Part of a small language model's weights.
Architecture: RMSNorm before and after each block, rotary positions, tied embeddings, capped logits.
Training: a variant of SOAP for these matrices, 1301M tokens.
Each number is 500 + 40 x the weight over its row's rms, rounded and kept within 0 to 999. Layers, rows and columns count from 0. Numbers have three digits each. The size before them is the row's rms in percent of the matrix's.

# gate: layer 4 MLP gate, 1152x384, rms 0.0974, rows 577-622, columns 192-287
# up: layer 4 MLP up, 1152x384, rms 0.103, rows 577-622, columns 192-287
# down: layer 4 MLP down (transposed), 1152x384, rms 0.0933, rows 577-622, columns 192-287
gate577 099:488447570486601501494494515541566522456448461518518594491499491440549507489530552504533448506455525506481436433504427513495475495564455495566499520528547458467479546547416474431454496499452509563465509493541475486537496522509513523548489595452464459464380477510530545555599472467541588586
up577 094:557449512528484424480534582533511551539529537545452506465515479514445527477534418477476474440496477575481573445495432563465549525503505449466522511504454523439486533483518493517470466501512517482531459492458493496514503473485516572476518568493474453529525485497514465547461524477544537511
down577 103:511503527475502527473507575615521479412579486483498432453521487471486514514494459502488481492543487468460433495490413514538545525451557437424486549494483529433469518491506464419545502544509506484514477527493518461575475516528568472466550482496486537533536548418443535511536573510501511483
gate578 094:461534518565511479523480577556488508546458466488448492498531496546525511483491563514539444454510502485468492525472447567535514491529489425475556502442514488497554527528505551564456526541448479524457519558496546472521529543464505517446478539495574497506464502482462448511493453467494459575
up578 100:563535515509533460489572425520507491489523540536501473485407479508514564487465560520474475543574538494517521476527489517518490501436557526496445522469571535517522528514515431466495474505477548493536513486449504523392444476532560509478466484537530502519474505553571479540489466512496503527
down578 099:456564498519413505498541517478446457534507453454484512517490490478529570461519500511558511583548547428498429463458488498484437473524460474453474435568508430499580541456574500463482486466525494452546562559516496491527507513511494522536472480533480501475467565503507495492530480508513496476
gate579 089:443499467510572514504476479503501546506516519558501512626390486453517536477419503468520515433540473501465496521541567475493533469549526487526501554471443525564497487373535524555509476523506540525494582458569483586555511477544531452513509518534449500531523401485442446501506528479518529522
up579 100:521539451553507519477577472488566506497484498528496536554446505531436543465476432483596530492467525508485520420618570572550472478494526497545533485464530478494421497495548480493414491531467508484477501476519472554501479381515537448474473518452521465519473503457465492475556518488483459548
down579 108:525538476473481545380482437525504425453541492464501491490558489499460479510498520468564477458485481474488449416516478524497457530475491505523441453514550526432490589520457479373535507540517494483513422455557554470500497524473503503512501537456498457572552488526445467553500505516486472512
gate580 094:567441435474437446472482447500492507514514536468528579497428544474580578479450441415542444485548517461530471525464470474450516496448515545447496475533474475451512451520490462535459517534556457465496524594455519491456475549511561431463409523505529503472514496483487493489457489495435515516
up580 092:487527479433551517493577560451499469520498462538528499534466558498444482532479507489523546439452534527517483504445503464500537500547472475501518433464470517436542430459565488475536498524468509521507460430469509488482503411518475535489454526427464498452576542455431503473494540481547493577
down580 106:464525503524541479541399526548557564471447431535518459586476487470503566477386610455519487494477496513465501467464522494506503484421542475491518486530523482491543526507466511458477508453513525493493469495514519469525473487515444488522563533515481463471504447463478483552490518411434496590
gate581 095:446534531460567441528592526550543479527493641534563499484472515461547548515466523513533462520472512513487534547509505484474415474381563546462539458551516470510523474529562463461494558478506564442547456470469492496510521476452500458487561562533483483521499522465541468489517454562506534434
up581 103:468526484534496559493430491518487485509506555562512502447553434502495511470567476495499468472514429446547549430530494458525405524496454422431493514517495513497461518552497530503523434516548512480456532559558484548462511508500557440518467508452493480498497437534519626571499438562443500466
down581 104:575553483552505608415501442502517505477565521558557471480462546548482476474494489503512472507491486464536501511542452475528484519518511506436525514502525490500486511519499491487467449514508539519472522441537529554561466569536529472504486537536520544562476539539508519433564532522443534445
gate582 099:516455443453545547491462537487496488529600554484523525478454499525477403511493529453469446506422427492434464443499476472409495459497503489435537475485484582483412561521563535515506488502527481551532465502528475485475476539552531587457527496562453435527507527449542408493492512515507481504
up582 091:555475498543490509509461519583584492539487479518506532513470416514459544526476450521459491535519443548482486501464463512515518533562462501491533490472512528473428520520497401505485493543479529550471540618529460542486474536554517440484431556591483520514559545464495516512482552519520554525
down582 091:522487524518538456504442492463474494517343462451547482482567523457497473487471481504498478506511515605507505460513477471424448608499464490470493501516498493517476548480443568491537520524482531464451509533556460493551519480485506501447440503486554511510576516447510480500562480542469426517
gate583 103:457504482516483495499504462515481465467444503484442473479474511535473524508534478539474463524467542520530445493474461468544493475460436486488549550458564490482453497611527486525454502486547473551545504534487511495479414465480460494588411500440523467578597420465528551490433412549580507471
up583 105:509487530470443495547562456570525457497593474405590531493479527455478458511505526519503491539564503600503559469436492551502480444501511434526468497540556524556484539487543471508507538539490500519518477475487492537509549511478517558470471443504516501459454405488481522497428486551497474486
down583 100:471523536458479528534451569467520496461446576483548390524604497464472424522511496505454552519548443556469538492462486494522605382465564501493490472525438431468508469460493480502466525558462490386472494445463546522496511514501521463406543548499521540463429558560522373459464534513478554495
gate584 098:485473492533478541533510527506524520485445483535547483489503500537483542448532435483475563510500560387477436462484505575474504573611517501523528457433538533482526491482570486460527475481521477463529450532492482525489481484534486542541451532591520526496495471521540459474551456529528524459
up584 098:484476496539556493481521473452475572446474473497505539440549483579512461476542500536482482518446563512509457577434459522456513541475579478554512489521485532502409509486465466530551513451558467466480512484450558505491501436509480486563574446496472533512418541467503420507496566466476531513
down584 100:533474511499479550494487497534459422510423501472518497473513557548509416497482468480512466454504467452464488463476435567560512451523483520491482517448480464498458518475449524451445488440482485546504488492480522460511528504499509456499450535463473482495461487522536525456468474482533497459
gate585 119:560503483522513528440501601458566453486525510483472477546517481546457499579527524536589548488559504510532529467447489467464475488472467496482445459488467481488492509428471467510529442508418516575568506504523498539512516503484496493534545481547536542499459496440565531467587513504499517570
up585 111:515436588509603488474501511481564497513524508506524465501536495526584566570502519464496482484517492474537525558521476469468459547426381483447424510535497517490489514420448500503497462425527501500426476552480479528518472510572431516594541519555574539431467492445492473505569439505538491468
down585 108:539539537458484485443468446426529430518499432562526505518493481530468484535448529511537456507495451458527471518466473452558527552484361461426447517484491484554506575464498401519517523512553477498424507519512392478444466487504531589562570513533397557429501464520504475516492501509538549591
gate586 097:450572499567504506449496481475486494503514505450515493466532502518510437476462466565519510502448517494496531559446519504517447482520484553508531558460471504524444490482539508527497499506454465485502481485493596491458459490466487490535514376531519578535489511474503518437392436609507546462
up586 094:467548472500525471533454514512484571450518561522496557544499457463546508501451503503409514500487516444511492526518504406490475480549515474521479502490556533500511539509439529481437488461574499551497496506479522504532524479478467446500461573442551515523481492537516512587576534504498482453
down586 103:527485487491508454542471498491498496445503482509454551514556544478582484552450494415439516530469463472436566447510509490537493484539535500491486527511513578510495441479443410505501597382512523503509546495452497469546505487483465462511480479554511503525541481502533521588578590541491545547
gate587 104:522494435510486472477471525514534496526521494478484480470479493542535482443555508433529579597518478509489493470570541547575563505537458524468506528471512491572563471532519536452605605538546466421509488480516468442416503542556514540494484486522450482501486536533451494498471526530492486545
up587 100:546448542510464452501507518530535494561540491460526519516464405444478546515550516546563513470473465502503488529461508491479505411496513458543504450430537527562531500494525496547513404475577493469539518458504481455500536449502504483516539478378487546488491514504476492457439487524477507505
down587 092:507529483500483543514498525473526537465513539471499574459495479467567506493491541528494537580575509477498480443530546516520476554542486518544558520491510476529491426480473597517524515440511438455477463420464469524494563482422530464447463479518602477515434545548473490553449513510499567536
gate588 100:515476545538467485479492476521560548484446457479481376443460498490561519500455493525454472529454562501533437520447470512508496469519474545571483555540537453425452532484534518512541492559557441567536489542540505464517476500533558547504548530452532583562491510457504445455556488452496594529
up588 101:485445395456446525487512391534479429458496498533475487549467533473540524427456457504520465549528447480525517468482448549482498516388475566466576493542474524541505541557505557523481518509581503492499461472475442569522473532484493513523517495433509526539505478527448523462496450489568459571
down588 095:480545505585493460514460591514514502504487403451491554452447505514519529473513525492541565504510452502464507460480528510505516477570514429443475423487485536501528521517423484607493530502465547503604493521529505445554527577509547491479498507497519465567480507480520482545519485527394493507
gate589 096:519510471523499539498473538480499535501538474524509503479479456483447532405412524559483594496444481525473549500529507538421514472506496563466543490437460580494543493507490537466466474511577479471495528498518509475478485508543472561531417413486443546546493529477500498516483561492479464570
up589 092:487538435583497576500491622470550477507510618484459494487487506539564546514436546555599535495429475560481515494482496501524574495556525455540470538464472495533494493540487544519488434489528543478498460425472494501567542495551502582506514472534454507425464442510540522515498564481394495461
down589 094:485556471430507595472464497573521473548497458518459466472592492515466491484559553554559446543510487469451504468500507464474494525457381488532543535540450459502538575464421447525516504544503576494531547460438579522539498550528528468532553542553587502435521501518590492485559500504471548423
gate590 099:469491505482473492474449500469485522502502450489498507477501495472467522545530556551470467586505500569607538576461518499493544565493543504486414507578527502478463492473522446532433527459520497488492563452442551552435544490448483457522520552555516498450552512479510515515473527463454438443
up590 099:463388517515578491521486512479490568482493607480529484481508539511497514488441446476576469508454450532496573481520505481551549617508547584550549557486518509531470540541449528542509525424560523459402455522475526427469589522405561476454526519508499457489489544470488483560475487498508509405
down590 101:443498526468473502455536473483502478576419469479442456510493480522521496554504533453487592500493430479537441491486529473515404491515502453578526511500525411560587493527466510485471578483549529463565462504550396499483494454529404515439594491489491486446433453502479542489496515476540455511
gate591 096:469442490474434427497467487444508461488582479505520542426482457471502485506485483479500571479537491532516517545508534591565488413443493532498517517510530540521433511457479545458539474509499556558488559557613477525482396544509457474524497546465470536455408506495483472507513513521545521509
up591 095:492471486500553437540484449455431463467531485524521474447495405556444499562490471536531488514431565466476555499521497468473442516437398508477453630498451456467486528475453556475470495504495542525510519535564458446494527479537447478525447499493440587567492493458485558490469471498436509522
down591 105:432469550519536523487480509418438533528522524474511506469472478529510521512523525436514447549526581448469499472426492483499582488511453572426534483517465527513526513526522512486559532522496493528426474467544476493598484469467505503516508476489519488470554517510434598436522464458460415443
gate592 098:474516540476488501433464518496540552495501492455565527454488396472546450549491545538577415489550437459481440533474507471563527484502532513541475522472540524511477414513541497525514529558511502505508490574481511479498538466501564435482480519475476524555457471529517503450524459475518542532
up592 100:474479410505497505512540557499446469504456477481481484482505512521486536475500468432453532486467487540441483479459576486444488569594454439436473524526515529511470548557505513498417517388471503561457474426497543456545473546511492499529479564427542523529521544530464472532427528556480513505
down592 106:470484491437448513542569480495544523480432504472575544553517474526510589529545575546490524570529488487505491547559546453476470497447417475471540473546466514479510484515581462503518467491593482548499556560507467504521519535496508527451534465503519497522387460405470457564432454478553474462
gate593 102:481502483607585551508537456521505514568537578435564458431493484470489487506490502489573455586592535482575532405476454500608492513516488547499565564497453530430472507526532494455469554530505518504462459436525562552530448505462437516506474477532494437540542486568513502479528492453490487525
up593 101:448496471493524517494515473525501582507520506426538520485559516560500526486513536507484470482500478456543510489560485523540447535448504519461487609563471456498590533477540523533486474516444493441555507514498457509490528470461470526456457471539489497412538493522443510510564520493561428524
down593 105:485506470486449538531538500442507509498508470501484544519518529523502554527476506466512491520466555461554491547615527548496537554442470500542425472469508457562580519513446446521598525530468467467488489435442436455539503422546484447545502504452527444470540477483490522440442542460503484554
gate594 093:478484485525526526507489539483483552456491462491537460458475522498549550538475485486529416550519535500475570488499436510519504474534511527595464451551480542535451518521495499505488439496537493384496474545502456445549439462533524481502470494445461520385526438527523514496577502486441546523
up594 098:477519453521566481465542489511481461478490411533576515555469498533513484538483442474382496501491482526573533495538446567515469508513493522459550468541591461552486496428461477461485510504425516503429540493538463534466485495491470452464524527455538477545505527527547547513461527485604441520
down594 094:503444473456487478572521452527464470467476540517535519521489490553462469483627474488537505457467459487483636526512538520464481452411563508593502525447509487521445510579483564521581531482579547531559535497408511463576615562514497452552488485546467478440431452589537531513481516460478437512
gate595 097:449435502439559501484522620483521496453576494489470518494493480485537499478482428451453484530499519423472444546499496522418511435531440497455479501512525532492387546506515505494470459493465473533611429466525476542437505460510483519558485464516520488431481508549517500446510491481491471464
up595 102:463434514528455538508519538429504507502525388436469474455519534548535503430475397478517537566506529415487574530457423457487473554481472494554496468500507591571484508477481505525553474510453540519521479527463511492458521417466506511430471453629489483546404468481517526503525509523476557489
down595 101:455502556506531458454448452478509507463519480498490519502532578414533541474533520475478516468582467519549424527369521604556523556480472464460492488535501452460437535499558546482494544474504553530530533460548516540423467524559502546496473442432547515485545512508537483460541469427464545482
gate596 092:443477490493477412499491439526494419462497482510477503509546538443457537495541498505530496573487526534557541593492553512473439520493432587581451498510549622538484560497509552552473520519550532486532517426493526477456462471469510429434494516468463538502558490445481509534484508467545500508
up596 086:491499448480493567459461498419490560563486492425538504599484499543570505466485525485508496461556451484516441470515461502547510462510553492481512465438418390530466441519484487520477487408437489541492495524551444486512519494534517539552495516437474525545484446506552452575491510575474448509
down596 105:507520469493648501510498453459545495421449550479497490542531501490486428507522501516457547476558513475514525503516550530527558480572494481530519486393439552550470512503536565583481489538574514498553510469479480480497477495501525514552438585441467392494482415474494489452564498510524480508
gate597 103:481569574520536477586424528432528503507536488538469503526516512483570495540519517500531484419482514521487560511450447525469469537452433451459498503479550485488577513477466481567437528499480490490406582407441448526550450463537478534501414520486498478513450504573484429484521408478492471455
up597 096:495455534475515540497560551511512516584545505460459568444541505429497473499472537505491530444438601473498524480475619553525550472469509547544536540571489445477468557463499508499413521535448508501571485374492479485525558542438500454551521502502460476505476501618547481453471505481492566528
down597 104:513495556457442460455440479524431498488526520482528499486520555574541494501502424537520499483517487512498466562480513464436510476535508551526493508525497548517549520525576439434494490524444498481535539375562496517501449529562530465508603509491476525481469483493415495561459536491498459497
gate598 095:515469482500454519574607524408400465471479494540479565526471486563551491546541477454499405519480493497522523533536504511482515429542521518497496524539529508469462545465500535484466467510503476576501464486576495518481533531539528512462503477510435483446480461544468471487553495473429471515
up598 103:501504504502474546531533529565496471492544537505532576438514434509469490510581433498537524460410481464426484434493450517523432568486535503498544486519502586529486499490491505538455517557563486510454481504536467490553481528484402496466502530496514522492486552481492449467469482560549413607
down598 100:458451493450551480499426472467577522491434454499475454463483446448542402473440544541443440467473506577524483508500554499493501481540456505546440462568497375556504499568504476541539446472514496571522499462503468469488531488475537568467581490501526542473405524501470460504555567405455539498
gate599 107:553533493522470484449513469496545478519496471517535501520528507453474539464462483440507523511521519531460573587504484422561526501483437404512488587539486571529501569462466469495485491529498487524473447511544487589427512547467494498486431514463494491447504486481438499508503532464621466520
up599 108:520502413508437527472482488512498476428534453492431586467513486494479434479474487462468448496533580506514564487472509554510448476502525484492535578557477487505517505482527507513485510526540485573505460474471534534475404526473506468531499534538490495592455466515537573510501476408513414459
down599 097:484492549494511495502486529501489482488466513503479473484557542414483502491525546529510538449490508527523430456509506529450428499530458542591505497448516424569500528507544525501514438511482540366510462538499516492522542546474398504517513489538441528499609423457516425506517452562413533499
gate600 095:378524467506462539512517512551578453517503483453450566478484581534507518463477493570504478498468424462519544519476447513454484511465523553463515459526536472509507517451480488466473488535561497519494520496518481533521520504457493513478512466424510434499503479531441464463497494456597422492
up600 103:479455535441540462571457513545519475489559431468534560497453554527484506510468575530481525512509486556504541557440407433512456562548501454495470496492483486520591473462554497499556491436566527531504548502488524498498503456454476507553517505517537544533484521509449548527544501529502458516
down600 100:518471449397513511506498488500527525525570503434498420547523475488442548545529503529492484471500578451464516456488464472471480489475506500502531463521477509511449576526557430511515450464451486468558526516521509518473517542537506524507496537464580545549561567489513493517537503430437533508
gate601 106:479501460513510492520454492458516416483448451495497535515565492499524441521501507539517520590481536486520469569460501468499487482436543526512557449514533458487519468413509592513468480533566522495538509459556499482546435506393471436564508518437490474417489502503531542518565484474469448525
up601 105:445518468535527569491495471435508467470484554509449458496422435504524501411472455556518584551557524450537523538490511535458563575500523583573520501486551463515452489427436571508430459545526525510489502477501446556487463469490568475552456533517580510480526490502534495512478477444504487502
down601 104:506512501456544510459478501497465441472470479457489505461496503569524442518521525606514514511510415503407527551530558490552436450474559552559578492462437525494464513481452566548502425492525513448546478513493496506496515450441421510502518531502568545505532527504498488478509446469587516507
gate602 111:456560497533521542516414533530466537411467519478464490514470492468492463496563466487579466506593463465492466447555493508552530434509541484554483513464485572560474460535586555490456491564497477605433509496522476512481481434496486484537428502470464548491477516489574474531473381505500487470
up602 097:437514502466479574495424552462478538473499502503513483512490474455524460573490506433528497547563503575503498406591518476503506542492447506582496563465552461517450452466510583518394479477562483480520455579590532522522493502522460493509488441501455459521450474483565528513500457485536520520
down602 098:458462443439509502427451516584541484572489524495462473420473520498540457459491457444475438521494451441481489538495484486516529472536496526476516538478530542527481572512477469454471452481539494464392501523495521520446529484529527558499600527492505541520453559496485505486433417421577502428
gate603 094:419521492549561492476500512482448418520471516457507583515500506467489474491517437485501474497494508484511431421503479505536442474536459559501463442548478534482484534507492455548501486488577456497479471548526499450500500514518561465472496450506534390474526463503581540499491469495520519439
up603 099:519461504478405392506506523502524531451535516591514471467501580511479588452504469501518470530519514545430600500531480491470621445462499449554527455548508504544533442477493475500419482512490561529555413442519533531528526473493463487521563499508548551487456505534520523546490428457505498577
down603 101:455472455520511520534405541516508471480518456499503517489504481531532458457507462492487534491410476439572475532490508428514477485486526507511526490459498570450514444458471531456587507444546526457477564506490448466516512527435494480488474549484487515457495485455485507524415549500477426520
gate604 098:464519521516526491508514455432538411466442556587453485455547507475509437473549524543492552449542443567554515516473463539527465522538520518508535484526519485557456573511486440511501418469519523525438493589487498535531521498511489503460534461567488471557502506518506477447480536509442470528
up604 099:517495422496508454442530472471575500511540498541426506494519397469489546449528555529503513492411446498532469479491462559472471511466439491533438457507521466603444509513423473483487494457524476515439492567464505537504560495538506524435503528489533528475518475439521511482500503476500395498
down604 099:478509470546449524521556525520414481566498468481389483530467443465444512427464479485479508502526493516511517480556506524580500467488451482498425522479484497503547468484458512448495454412539456456510509445469460489475484473508547450479462563516524525520508499616438545468424537476500393438
gate605 102:467515498577518504580445557489475507469514436515526487443491452482570471564575535464532471437430494481503532436476519489511476434491477574443549514520456514531386512377572452490449469475497489398545597535513511469496564510413460481477489527478506479486477463414465514494533485507523554530
up605 104:556479469541494454479550464453475563563475523539435497512482499462514420532460526566495466542522535536522546488473434480525512581544526524480533452516507512461485537467473460491480495501518497548519413523422474516433509497515495470452527453499483504529480473520460499540489497520552498468
down605 099:510454484562491540452548529527500456527499531466464477534443586501521459478447443556486506499537524525447500531532502418458578537522481453477470486546403483424457475528573524451485476478517505483458510585515494529436459530544526552480521438513427492484519514515430533543491553584514510542
gate606 099:509492450448470435450509514505517482441484463467480507537525502524604478487540531502487491510466471445534465522487514488513568506473502550484563549482531486537542499522480510515439505539523430461519518519548479478462460446495559465533513462518499512466531504524540535472450472422479412517
up606 097:588537501502522480420481575523479513491454454519484507518522492477469524464539476442490495512575602471532452495473522463534463416395529509508515468492489525527551520465518542459543442480531523538500493499507439522540422517504510484477529485525493490502520436422498531498499514509464503523
down606 100:481452580496471476529524496485492524478528554536499470463540567437459480482461467455554477515477500506479390493563481440466432579462493411540461470434539479461492481538536546442543442507471536520477467507456457473495456520568524509482462491487462471502524496508506391461492503436544497492
gate607 101:470522485480472528487462520479435436455517506479505486479505484419531574527500569482529488540421507512519553540597462480566416455474486522478579520550456534525446507459511526506425570490578453463483439529531423476616508420524579542475524466484525626497531520536510542467536583541438535485
up607 099:549459508519505442501509428530553450487503459472582458445477406545457463564528567541506459491509493529445507504503455441486472526494430525458517483511487501487481473486511480490505494456471521527576516482541410601533491502538488537574481423482490472478560533474477532520475525536503511511
down607 091:489485506520555604528471512447497574450453537453486488526474482588561475515486469494561516549592478464489478492487525504493463519541514524516555517439534478467557521457496538500470467561523503485459490553424539539478556444500415517482452568558436423484526521535516550515500504486454503475
gate608 101:503511517389552496553501482516473570522521522401540462513517495504524536495534490465461554516543523508615507511435527443475497518584437495500556452510512456507513485514560491568562489511530445499545481528488487460558515498484518485465477489522489437469483472535489526560485486475505482460
up608 098:457412463524442496467468462490561535427481420522503474549488513482499516482527460519506462570525554507494456456515474462460452474530455490444531485451492510524484459472462557553444434519482500563492549492479522509542497439443504498502465501528496523455479526570583417463426521523521505492
down608 095:507489559406563502537361505481521497535593542510446461428503455456476459529535503514483521445515521527555474496487417429523579557476497509536497536480511475480500482512545520458517540509579477456472468528483571532465548510536578512509534454490421551502540514472526503561523453519544538502
gate609 090:476560484524478449511480480524443510551487479496518515453490461439490549528493557454515526568502444504515433457462441532431370441525492504485530558474523549466533490477596507555534559490536560500430534483497455446563506487499471487553490518497461524518470441497550504416474496450546550544
up609 097:488443511500444586548518516540504530432593477511568482468457566451474467492552530529458479503590511544487435559487610554503509464513494530533529435509468456527494474420460533494453520527463538550442481491541536572506438527508520514449493460423501525530430537460459512460502500538400531524
down609 096:655481551513546534510437437484480496501475524584515475534511490503472478389469538437411533528502458508502558479532439492497500518438461456487501572451501530481448471519452563483493452514512462479474580454413486554547575501500427590535479497465497516558572546514468516553485479524514463544
gate610 097:430516510504528537505518491508490462518468565468430537501491531497528497466523507445469504558500502470531572464417495572527527507479487500449495498447436575475552508489518446450498511491462488461517520560532529579479448476588513591502511490501545541505567523524523518531462443461531474555
up610 095:524475561491498505498436495500488466459522398506530496519469512449479512579502448554523493512495476455525511522530498494496476466454499513542454479525458463525534529456537471485508571513526448614481477507488459564502525621475531358563429512467524491554477498505479477531534476508459515511
down610 105:500487544629529512513523497497514491529491539464516470441576469508499516555419496520546510413533508441502490499581469509454483511507489506474507496485542525486420370616427524546630457549438470467477534382546443518508473531477509471504510471493524538483448553491458500533513423510519495473
gate611 097:538530502550553448498434489489436452461384520547523521483521500480541444526485443532457486572532554509503525441501506477569541489434523571447464545550478503605469499503513477526532507522508476518434506492453449545487431471459530435588458468506457397487517516541473508519493568482545541426
up611 096:421389527487456532483502478501456506521563546498488533520521499451417490429456465481501518458524516486597533547574521538481535510504583525508534539508480496511461484528464532498434494488531503517542524535542534505506461535501507492563525451516494566445469538523561552575445529542480495512
down611 102:498538541569499467469451541496531558557516519586502494488418511554528524530429465497524505536517431559470453520511509498435446461509463455499506491501504423464552473607548453465514549537519498547480561535494515532414514475512499475479525486463564487535537550509574521434562505497514515493
gate612 100:531496524409432534500440516519568519477480497519497585565511529546502472408523518494561525525519502515472528479542529502506474538526518472515497497467470565495480533497530510516465477570526530477487436494432482528522482512451573475524456563528503472413518526561484478507510501471537429493
up612 097:487575451505559509492613590465511523523500500474531405507484593483490512531569475450541454495572521601459519482526497468468455515572497499463439452502527508455421442543482572422483504475469536515504469538521543541580505552468513480530461538509509503509460438513499540500492489482608446500
down612 097:563493444502464458488458513426481533518527504544516502518494446532515536504489554500494550501536477531497552512454514466498481536517546554522478440545503514490534478458482562571426563451467519520566495537523493492494487512524537443486548458569499465533482419461429483518487547495482513541
gate613 099:494548478496519520455445541489485505557484466515522502537555507487485505495530533531473551603502445481506507544464545500500535495477552525456404421501454500549536517462492524421518542562432525506422513530437490418438496469439446479461491500523494495462498484454567521500383495478395427477
up613 102:537499493464469484509514505497398448503481590488459477563530496508424478499526515516476467512523485505426599488477525526423499565501496457507491488563517495454527463521455493564439518483484481477508525515542521570490401455478456539549450439503507438448577518532543542482503470491459448449
down613 103:460471474435508576523509548443490555516449499485557493490503464523519508548479508549573474465456449476466505438544511510500579499508508486495518532589502486377496444496419571519581528543498470488405446496401442517472473455494492523515480492431543466586463521523414502497438494484513483513
gate614 091:484514419500526526476622526480567419525591533495446469532516430466455442537434518544517449484504489487518470562510503567574504507459473541484511544469499507528470608541512467445533519516433549589497499467544497421503511548498553495475443464451442521496446497457497527435510476488478553507
up614 093:498504483491551477466571504492508487421554524509469529472503452521483500573508496490474564484496544465470492543473538515496557473532468533477497553489519434559484584469485472500546464542401471559561522467528482513507520530425532528551476474527574477491572502440538551513547411455551502472
down614 101:458472622431469539517492499545537506518500501559519465512508483494457569572457486507491532513549541439557465447482411512494513501463478472470471460487541574551474500473469548517549542443451531415448529466480402575481542526483520505540448490487488495546510580521454473506523496448426481562
gate615 102:480587460493489510486487489520472539490477491492488552513438551481527459449549455405492419519553467529484438524454535472462450519459537526504511577503473483505542567496458511471491545430457483551485463495440450573482539464533509557526444478499520454540562519503551491506534498425467503530
up615 101:509528447554520519561468527534517503508489502572509518498493479486498433555515519466431482463489496504465495447543523526449511505494493534513493479482447475517495461547471497562457428548494525462427501477485453489548523484485485512520512540487455522531499481510506605500481438482415541499
down615 106:422533513401529545545557443530489499492496451526480540504501518518487520546511563457478509483549489476538499516528501493497446545485466405511528526560462516469545490527523546564528477515543591534447516453543522559472492500501441513521511462552494542469475523524591520538487499431446573491
gate616 089:476477481463487475489507506553454487462503500499510544466484486536500458518481486470508483510446493464515501484471457532445551482488502486489502419564525506591507567510457496495413501554517534512507499443515517460471526570445520509450519540496470527524504461513529446613486491463502507459
up616 092:526550487580452466414489468448533487508458487471522515437542492498583531474511556537572553519447509515492505496473545413479521491486508521531494432522523508505476527512472469457462484488505546547527487484493485497490513461550473519415495514415510541527543502493503518484435595532468522504
down616 102:469453471570503475470554534500508476471406551475549550487524526526471585510504538526539483535509516495440505523437525465472541492519452458543516518518462524506551404503486535482449481513464487549550505462437459479495530496370507543500569468516528534509497502491475480432440554421491477573
gate617 098:485490546513483524470486441462480509493502524433492499510465509549426521553462528495493401494436501483468476516549492505459545539553516462509546508485506488471471485486462557542468491563490502526492534505531528475560541498496478469505434557522565561500513495500565525430505475498477520516
up617 095:510508436484475480490533523523448528466484496444415498522455488444495553540495475549494561528519487544555485564483528488492420441452468429501465548464446569509492513506571517446466503566505561467490475467496481495499472457475515480486549535498490508407466564531451494513534472473537462440
down617 100:424480473458520528494440523481502438582422431510516512533563524464543479514509505512518478571428494541436503481558544476445503544483533509492523527538483579518434428472475507540483467540534615501509521528525431535517572403466493488509532467528456526503494473475523542517520473499534539460
gate618 092:482551542422504454460567539612541422464515525514469503492508562536500447500539469622451527468565521445496520473462446461500460488551501450528487439498520523530403488450496483503467532524534424458549414480528512508454452524448482484577463540477501512550489505534438493515493522489460479480
up618 100:519509481528514455481624503509538507498534457498500540530513516464469483469437514481466517463514504463552524472425428498536442499520502450512547454533565496511462547486462502552425471504476519470544491509544483560514533551530406465577473486458425472486476526538443503482492475462526495509
down618 085:523514481503509489490471453515464528522494536578475534521517483485522436623602495527535556523494494469438493493472593513490445497446497537488420551522546570494538479486543504577550536497503492431514532467530551488565539522457548582474508475394506549572516497449598502508531483489467524512
gate619 097:453552498473543446496502566518594495428519443523640540506535514487541484513497480559478531564467489470556504470496453576507485528466497443475475475451476494479538438527531577469503453507587523456513460474515431502504457523468442477509559507521604508544460468564544428441518479519523524473
up619 099:524532457501532527436476531423560445551468599406474465487516523485503540502510454521539488515497522510532494559486520504514516490405585521476457468484479444493544468477488586507523453428535507530475470481456450501507483482466514467445431482470423491484526497516512539526567464511551508505
down619 095:545509541484497506492503546527458495518564460552540509559549519496528571486472464525447460469416573501455428473521457474482504510530462580493519507496529493473446519519510521503454567516441542470461544526482513529561476567581487576457463558531586503619484478475502440502461559524488531538
gate620 096:493540492463489458445460526453444444415466570530482483463531551449507429515463523541489476555487529526524490501523519599486438503419513457463563484535533514552540549459512533516538465515515462514476464544484531527450453498502531580470418526485466490470553481519510510509543456490523481481
up620 099:565526552462472520429495503514571502455542459482502494540594456501530570509474559527459464520458474528509530446502482508446452459513492523514507530441531477518492435474506492545511612525491464544547513442564553540552508446518457504463502544467448513470518434509512422506460510513467526447
down620 105:485497506486498494524461525518576540515533482502465503506567460520460592489504478486519504524459488453491531451504531436524524524554461573546525510471528528480485493456551455509476574488532469504503543462455493478572484449446451473450578539538502462508465468497525525511476438512481424470
gate621 104:485479452541470495432447471508509502492438538524451528518532524487485504476490508408523510573474490558473513548504476502498476558436439460498547499513411569467565505499450419448490448498501472434493490494514439443457537455515566508527522528473524487503515577520476554497500469466616561547
up621 102:453487569544540504482489513509503540532485494496499541483494452527523566507501460530490514432512552523525454496537519460532549496481477442466477458558521593503439527501517470411473439547499525502432521523495540508446547611493545524504458485516545416476526452408431449499521470563496510512
down621 103:510485518485466505528505519504530488548478461480492446458495473467465476519543447494481501504532545499444495469485482501531461510509510512435474446519543458518531550506494533513503505541467619516479535473496500498533382527499457476461514496547496542499482450499461435534620468532442456502
gate622 098:523450433550504508510541421493539516442502534500568545461528481425427590461467527519528474555501483502573518476493456516507454480493513523469460479485484645435504466487542515482414516534515479449502540457566532441518586461563460568530508517516548531540470494407497527550526498519452473511
up622 103:512455511527545474482573497512538492561491478537535520505472492471541474539579584497525510516530461575466517454496560492446520519557542465567474507444479559480489492529565448588532454502427424483495535493508465449499519510470497515545508459601526585518529459500541538525535423556526398500
down622 094:502524448519459460481525505451394537525471495464452484444533500550518520432527505471426472466546478502504504478494533491486519505511472508484498497559498476543455469461416577498523513470472445500487537506506521530493505440480509483392524515480488468545574454522497469480502562507508527426